From a checkpoint of a small transformer trained on Wikipedia.
Size: width 96, MLP 384 tanh GELU.
Each number is 200 + 20 x the weight over its row's rms, rounded and kept within 0 to 999. Layers, rows and columns count from 0. The size before them is the row's rms in percent of the matrix's.

# layer 20 MLP down (transposed), 384x96, rms 0.0686, rows 77-110, columns 48-95
099,203,213,187,211,169,217,181,220,188,198,215,186,187,193,250,217,186,210,172,205,175,211,211,173,184,231,197,192,228,162,216,226,170,194,190,203,243,200,222,211,202,148,206,173,193,171,188,180
086,196,217,189,198,196,236,215,208,188,140,159,216,206,222,206,232,193,215,159,164,194,208,217,187,179,213,194,192,212,198,164,242,225,225,216,193,187,179,173,175,183,172,188,192,173,203,194,203
090,203,235,204,222,214,219,168,183,225,207,210,231,224,231,174,199,201,216,163,189,206,223,221,172,208,225,169,216,180,203,179,217,187,177,202,194,184,236,176,166,190,196,179,203,222,222,174,188
108,207,185,262,199,178,199,225,214,197,215,195,213,178,187,196,203,205,206,217,204,244,211,180,189,209,201,205,198,227,177,224,218,198,210,222,194,234,203,233,198,205,181,157,183,173,215,199,177
098,206,206,203,206,220,196,176,215,218,240,179,218,181,181,185,213,220,184,215,234,248,194,185,224,189,170,217,210,182,240,216,183,167,230,209,191,211,196,190,203,214,209,185,199,212,173,198,191
102,178,190,189,203,219,196,183,217,203,213,198,184,211,191,203,182,185,194,214,171,190,198,174,179,198,201,184,216,208,206,216,220,225,229,205,186,176,179,230,227,195,202,196,195,229,179,183,176
119,203,210,188,203,187,203,164,234,197,191,210,178,212,197,188,182,185,219,221,207,196,197,196,203,196,185,192,197,193,172,196,166,226,210,183,219,175,214,187,168,157,231,201,220,171,184,239,190
093,177,216,202,176,208,222,183,201,200,211,179,190,180,198,172,206,209,192,171,212,204,245,214,170,225,210,203,205,171,234,186,212,209,187,207,207,199,187,236,168,206,193,252,239,178,234,191,212
092,208,196,193,211,219,194,194,171,211,209,186,223,200,186,160,184,196,206,251,205,230,181,184,182,219,219,225,223,183,248,214,154,224,227,187,218,197,211,222,222,175,205,174,208,199,199,210,223
097,207,186,192,180,184,195,253,161,201,208,165,197,200,198,173,212,177,192,184,178,214,210,235,223,202,209,221,186,188,209,164,197,205,201,210,193,203,213,217,193,212,208,201,211,191,228,200,183
097,203,201,207,187,184,226,198,203,213,163,224,223,168,217,186,192,182,197,171,220,213,229,186,214,227,180,200,236,206,173,206,172,175,233,237,181,219,199,229,160,160,203,198,221,175,192,181,214
100,193,223,196,200,229,219,206,171,221,196,197,236,187,195,237,192,234,217,209,183,208,221,191,196,176,209,176,194,182,242,212,238,180,191,171,188,213,182,206,201,201,170,199,203,194,175,180,204
096,206,186,161,238,231,164,164,213,180,195,208,202,205,190,232,209,190,217,199,204,200,150,204,174,173,258,166,182,207,208,223,213,183,189,214,208,240,165,188,211,160,213,197,214,199,187,182,264
103,227,178,189,173,221,180,213,186,181,191,210,173,255,224,191,183,235,169,208,221,175,254,211,224,235,216,198,203,179,194,183,203,169,184,224,191,187,185,208,245,180,202,188,222,240,248,177,202
097,167,193,212,206,214,206,211,217,170,224,215,208,176,236,218,223,211,221,195,190,186,224,174,180,218,226,201,203,204,220,198,195,216,203,215,190,232,166,196,217,180,196,208,217,196,192,175,254
100,205,200,164,195,189,178,208,204,177,174,212,190,202,208,245,234,206,233,196,170,197,200,191,185,214,216,213,169,221,196,201,226,197,204,208,175,171,200,176,182,142,216,192,206,175,200,210,199
102,224,201,178,195,195,188,154,183,184,191,180,216,243,223,237,201,172,183,223,213,218,206,160,210,194,199,190,168,206,244,207,231,220,196,209,182,191,205,202,145,195,212,191,199,197,186,205,196
101,179,175,207,212,186,230,202,170,174,230,213,223,212,176,231,191,220,202,215,184,188,224,214,215,178,198,210,194,176,195,209,196,177,198,219,177,243,175,186,171,177,197,171,205,217,174,179,217
095,207,147,226,197,189,193,209,208,196,190,209,199,187,183,177,221,204,243,187,178,249,179,216,187,195,223,206,207,188,190,195,197,215,262,177,219,237,210,180,182,173,212,189,208,195,177,189,236
093,203,170,198,228,202,183,183,191,183,220,238,221,204,218,204,179,192,186,181,231,217,209,235,199,211,211,190,181,203,180,183,206,204,204,208,210,230,232,148,162,227,185,194,195,215,208,226,181
109,194,202,180,169,227,205,191,195,199,197,192,184,193,199,200,228,235,159,202,188,198,184,193,164,191,191,171,202,216,202,241,182,192,217,192,172,181,186,192,225,220,229,181,152,229,201,184,216
103,166,159,192,232,160,213,207,183,180,197,199,183,212,226,197,218,188,205,199,204,199,216,220,192,193,221,201,227,202,188,212,203,170,195,236,201,200,207,189,197,179,206,228,203,177,219,182,167
100,183,220,219,237,232,190,203,194,209,243,219,200,203,181,179,214,196,169,212,193,243,205,183,207,202,190,201,203,201,181,217,237,202,228,197,193,207,211,200,210,198,184,182,218,188,192,179,195
087,191,159,162,220,199,199,192,201,188,188,210,215,186,211,195,219,220,178,213,220,217,224,178,215,177,214,185,174,186,170,196,205,181,173,214,199,203,241,206,207,222,185,205,231,198,197,189,222
090,259,160,224,193,208,191,200,197,207,156,230,209,225,178,205,207,203,179,206,183,175,172,183,210,181,245,174,223,199,189,184,182,192,219,195,185,206,223,216,206,228,204,213,218,203,178,172,205
099,184,172,167,177,204,215,236,170,204,182,152,194,223,211,255,187,181,211,193,199,172,173,184,225,239,197,201,185,213,222,193,186,212,202,197,212,181,207,217,170,184,207,213,192,194,212,189,187
103,166,174,177,197,187,203,228,169,173,193,200,237,188,223,178,234,212,198,221,208,177,186,219,188,214,239,188,191,193,173,180,196,225,166,187,186,176,226,196,162,206,164,200,202,201,205,234,167
103,181,195,148,175,203,195,186,228,174,202,196,161,207,243,220,193,247,177,218,221,178,205,208,183,218,212,183,192,198,208,188,151,207,184,224,198,199,208,203,201,192,227,164,229,180,207,186,192
100,236,182,208,201,210,196,195,190,170,184,200,204,177,186,228,199,205,189,169,212,196,179,196,170,188,207,208,231,227,175,211,223,194,176,174,202,161,197,204,215,225,152,224,212,220,220,211,198
104,191,199,196,210,194,211,195,196,221,206,208,175,171,213,165,184,174,188,220,203,193,213,177,185,179,223,177,199,199,207,183,214,197,182,222,195,234,181,210,147,155,244,202,221,175,222,191,204
098,194,152,217,198,219,216,184,205,206,201,186,190,223,191,194,202,176,220,212,210,191,214,216,214,225,180,207,250,204,168,216,180,206,189,212,179,220,219,198,211,174,218,216,202,193,169,216,179
099,219,194,235,191,151,161,195,231,196,208,226,221,206,172,230,241,190,181,202,173,197,172,176,192,202,189,203,200,192,231,214,232,225,198,209,193,191,214,165,203,183,191,212,183,204,212,197,236
094,235,208,187,214,217,190,179,191,234,217,211,218,232,182,223,205,183,200,191,201,204,211,175,201,177,204,201,176,177,190,192,184,189,211,181,183,165,183,204,193,178,189,209,195,191,182,235,251
099,194,183,178,198,217,195,183,208,198,216,229,172,192,203,201,223,188,170,222,216,197,186,205,204,237,210,192,187,196,184,182,210,210,192,168,206,173,187,217,211,158,228,207,220,199,248,210,188
# layer 20 MLP up, 384x96, rms 0.179, rows 78-111, columns 48-95
093,207,178,248,219,160,197,197,214,202,218,201,194,204,205,217,249,197,203,214,195,153,195,199,189,194,208,182,170,182,219,245,194,168,158,209,181,182,210,176,226,199,219,226,185,198,209,222,264
094,191,183,185,168,211,203,206,250,175,214,191,196,200,206,221,198,202,177,217,210,200,190,207,205,188,210,236,153,229,196,230,233,208,201,196,200,208,172,212,209,191,206,219,202,161,205,196,201
101,172,179,192,173,200,173,204,204,198,175,205,205,196,208,169,220,184,186,222,189,194,188,177,200,155,214,190,218,219,226,202,238,171,230,200,206,169,215,201,177,191,220,220,183,202,238,237,200
098,190,184,201,192,204,208,217,190,206,197,197,206,175,142,186,216,178,168,214,195,176,176,216,164,208,204,198,191,223,225,198,175,201,196,235,248,185,205,209,221,233,191,198,187,181,203,190,172
098,216,192,217,180,206,198,210,225,188,210,202,204,197,198,170,193,205,214,188,224,223,182,193,199,203,213,208,193,221,225,237,179,199,151,201,220,183,215,188,204,255,220,159,211,187,208,202,186
112,174,202,215,175,209,242,187,190,233,186,214,201,167,193,189,230,231,187,191,201,200,219,182,182,181,192,189,194,234,181,212,196,187,185,176,198,217,198,197,200,216,198,214,200,174,160,205,218
096,226,200,217,206,186,202,187,206,211,194,209,196,226,193,201,203,197,220,210,193,179,177,205,220,176,203,176,215,213,180,193,196,221,200,141,236,190,220,176,224,201,178,180,204,189,141,223,224
094,177,206,212,201,213,192,195,220,184,170,211,214,194,215,193,235,218,177,190,188,166,215,209,231,207,200,238,181,247,202,177,206,196,205,201,193,218,200,188,185,216,180,217,154,235,165,223,202
103,216,202,219,181,225,188,203,154,224,190,214,215,175,172,196,221,237,171,235,223,195,193,199,182,189,205,210,174,208,168,203,224,203,233,210,217,198,223,187,157,197,199,228,193,181,173,180,160
098,228,185,210,210,206,218,187,194,164,218,202,229,210,196,267,214,214,193,177,212,199,188,208,174,194,197,211,205,203,239,209,194,196,180,186,204,189,240,208,228,198,205,214,225,190,189,201,151
103,192,207,173,216,181,207,199,223,206,165,178,194,219,205,210,165,219,216,192,188,173,178,251,173,151,165,192,208,223,151,195,215,215,195,213,227,189,202,168,235,213,217,204,200,207,187,226,205
103,211,212,206,215,156,204,204,174,183,177,192,196,178,212,218,207,196,210,187,223,182,225,204,204,181,176,210,190,175,186,192,198,205,182,209,179,224,218,223,200,206,184,237,170,226,224,222,152
102,161,220,176,214,187,230,211,199,179,197,221,185,218,251,198,216,219,169,177,174,191,161,197,177,190,193,218,173,212,188,229,215,230,202,213,176,197,235,181,178,188,171,157,199,158,192,176,213
104,194,238,185,199,196,237,186,215,215,241,180,192,219,170,195,200,189,205,188,191,214,164,175,233,221,192,189,200,213,196,199,233,187,205,180,201,190,221,159,227,188,174,210,216,207,216,175,173
103,178,239,197,160,230,222,205,224,171,178,173,209,167,206,203,161,219,192,210,202,210,190,201,177,207,220,209,186,216,187,204,210,219,187,200,190,229,169,217,194,207,220,206,215,208,186,191,191
101,154,197,243,227,231,162,190,216,198,190,216,198,182,175,231,186,221,189,209,201,207,183,232,212,198,187,186,185,232,173,233,173,201,234,188,216,222,210,203,221,210,205,230,185,210,211,192,178
102,224,182,225,204,227,206,213,211,205,189,220,207,207,191,222,238,192,198,180,227,191,156,185,154,206,190,176,210,169,190,207,165,180,215,200,201,185,217,213,227,212,179,173,156,212,189,233,202
097,221,156,193,193,181,199,169,195,203,231,214,176,175,190,210,187,207,205,207,208,190,222,223,207,197,196,205,190,219,203,202,176,186,230,210,207,148,205,189,160,194,177,208,205,226,201,215,191
091,195,192,192,159,197,245,182,182,198,225,179,211,216,198,217,213,209,197,197,231,180,188,167,169,215,172,189,233,209,227,209,195,165,219,160,210,188,187,194,204,166,204,214,216,209,208,206,240
104,213,213,231,223,174,217,213,180,195,225,220,204,194,187,223,172,224,191,182,229,212,209,234,202,217,216,226,201,199,174,188,235,144,196,188,193,196,174,201,177,203,225,198,160,183,221,212,149
097,215,268,174,216,173,174,204,196,235,188,203,188,189,204,174,179,206,189,170,216,182,214,209,172,198,209,213,205,183,174,184,192,194,181,210,217,188,190,243,231,207,209,183,211,183,176,199,201
102,167,200,200,190,217,242,210,234,200,175,197,200,211,168,183,182,213,193,215,197,200,207,190,213,156,205,177,205,220,226,227,170,183,181,200,217,192,216,154,189,232,225,175,205,219,207,188,223
096,221,199,194,218,185,231,194,216,182,208,213,201,145,175,215,178,201,216,222,198,213,179,176,163,185,205,218,200,223,194,186,213,243,221,200,178,177,205,186,172,207,232,215,200,195,218,198,208
107,173,195,195,163,180,198,181,240,197,223,208,221,188,212,205,186,199,208,189,223,230,228,188,189,213,187,212,206,206,210,191,202,211,199,218,187,174,212,216,192,208,140,216,195,189,160,208,198
098,224,189,235,211,186,149,204,214,237,184,220,207,217,203,192,194,192,186,187,214,206,200,233,217,166,200,225,197,207,217,214,208,180,192,215,193,167,198,206,203,246,177,211,227,148,160,222,180
100,228,229,207,212,224,197,168,210,231,204,232,179,194,198,203,198,190,193,180,178,204,200,219,206,211,168,204,185,227,214,221,181,175,211,230,238,212,207,207,209,179,201,205,180,158,160,194,194
101,201,236,209,180,214,190,223,234,173,195,207,216,178,212,211,211,168,209,245,211,205,219,177,167,181,186,207,197,187,187,194,215,176,231,185,212,185,194,182,170,172,157,164,180,175,200,208,207
098,202,210,166,154,207,220,200,201,206,188,203,219,210,208,189,227,197,186,212,233,190,229,165,178,211,154,169,181,189,225,223,211,210,215,224,182,179,183,217,190,218,206,194,175,195,207,199,205
107,210,211,213,192,198,185,203,204,193,209,187,224,170,171,201,197,212,158,174,202,191,196,163,211,169,197,242,190,176,204,220,223,182,240,209,197,234,198,204,165,224,214,190,207,222,206,150,213
098,178,216,196,193,221,208,207,197,171,223,221,205,198,179,171,217,202,197,207,164,219,213,213,202,188,189,188,176,184,195,220,200,240,170,189,210,163,217,189,208,206,189,221,197,202,197,184,226
106,228,200,196,202,220,222,216,234,220,208,170,174,162,211,163,185,214,204,191,218,192,216,201,187,200,180,219,201,215,187,170,187,148,194,189,198,169,226,208,209,214,188,198,179,196,219,208,173
099,228,213,207,217,182,203,214,191,219,199,168,178,223,218,206,179,215,188,178,206,222,190,186,165,169,200,196,240,231,207,239,191,173,193,215,201,183,222,207,250,198,185,168,234,191,236,232,187
102,196,213,202,205,208,179,190,197,189,206,215,201,216,161,190,187,192,218,170,167,185,223,225,186,237,199,202,192,236,188,201,237,177,225,220,210,235,194,214,192,234,209,240,187,181,206,233,211
101,245,208,209,176,237,181,209,194,198,199,215,192,171,182,183,208,177,206,201,167,185,175,208,217,188,182,187,159,241,234,161,209,216,175,228,198,178,204,213,184,188,240,195,166,185,208,181,201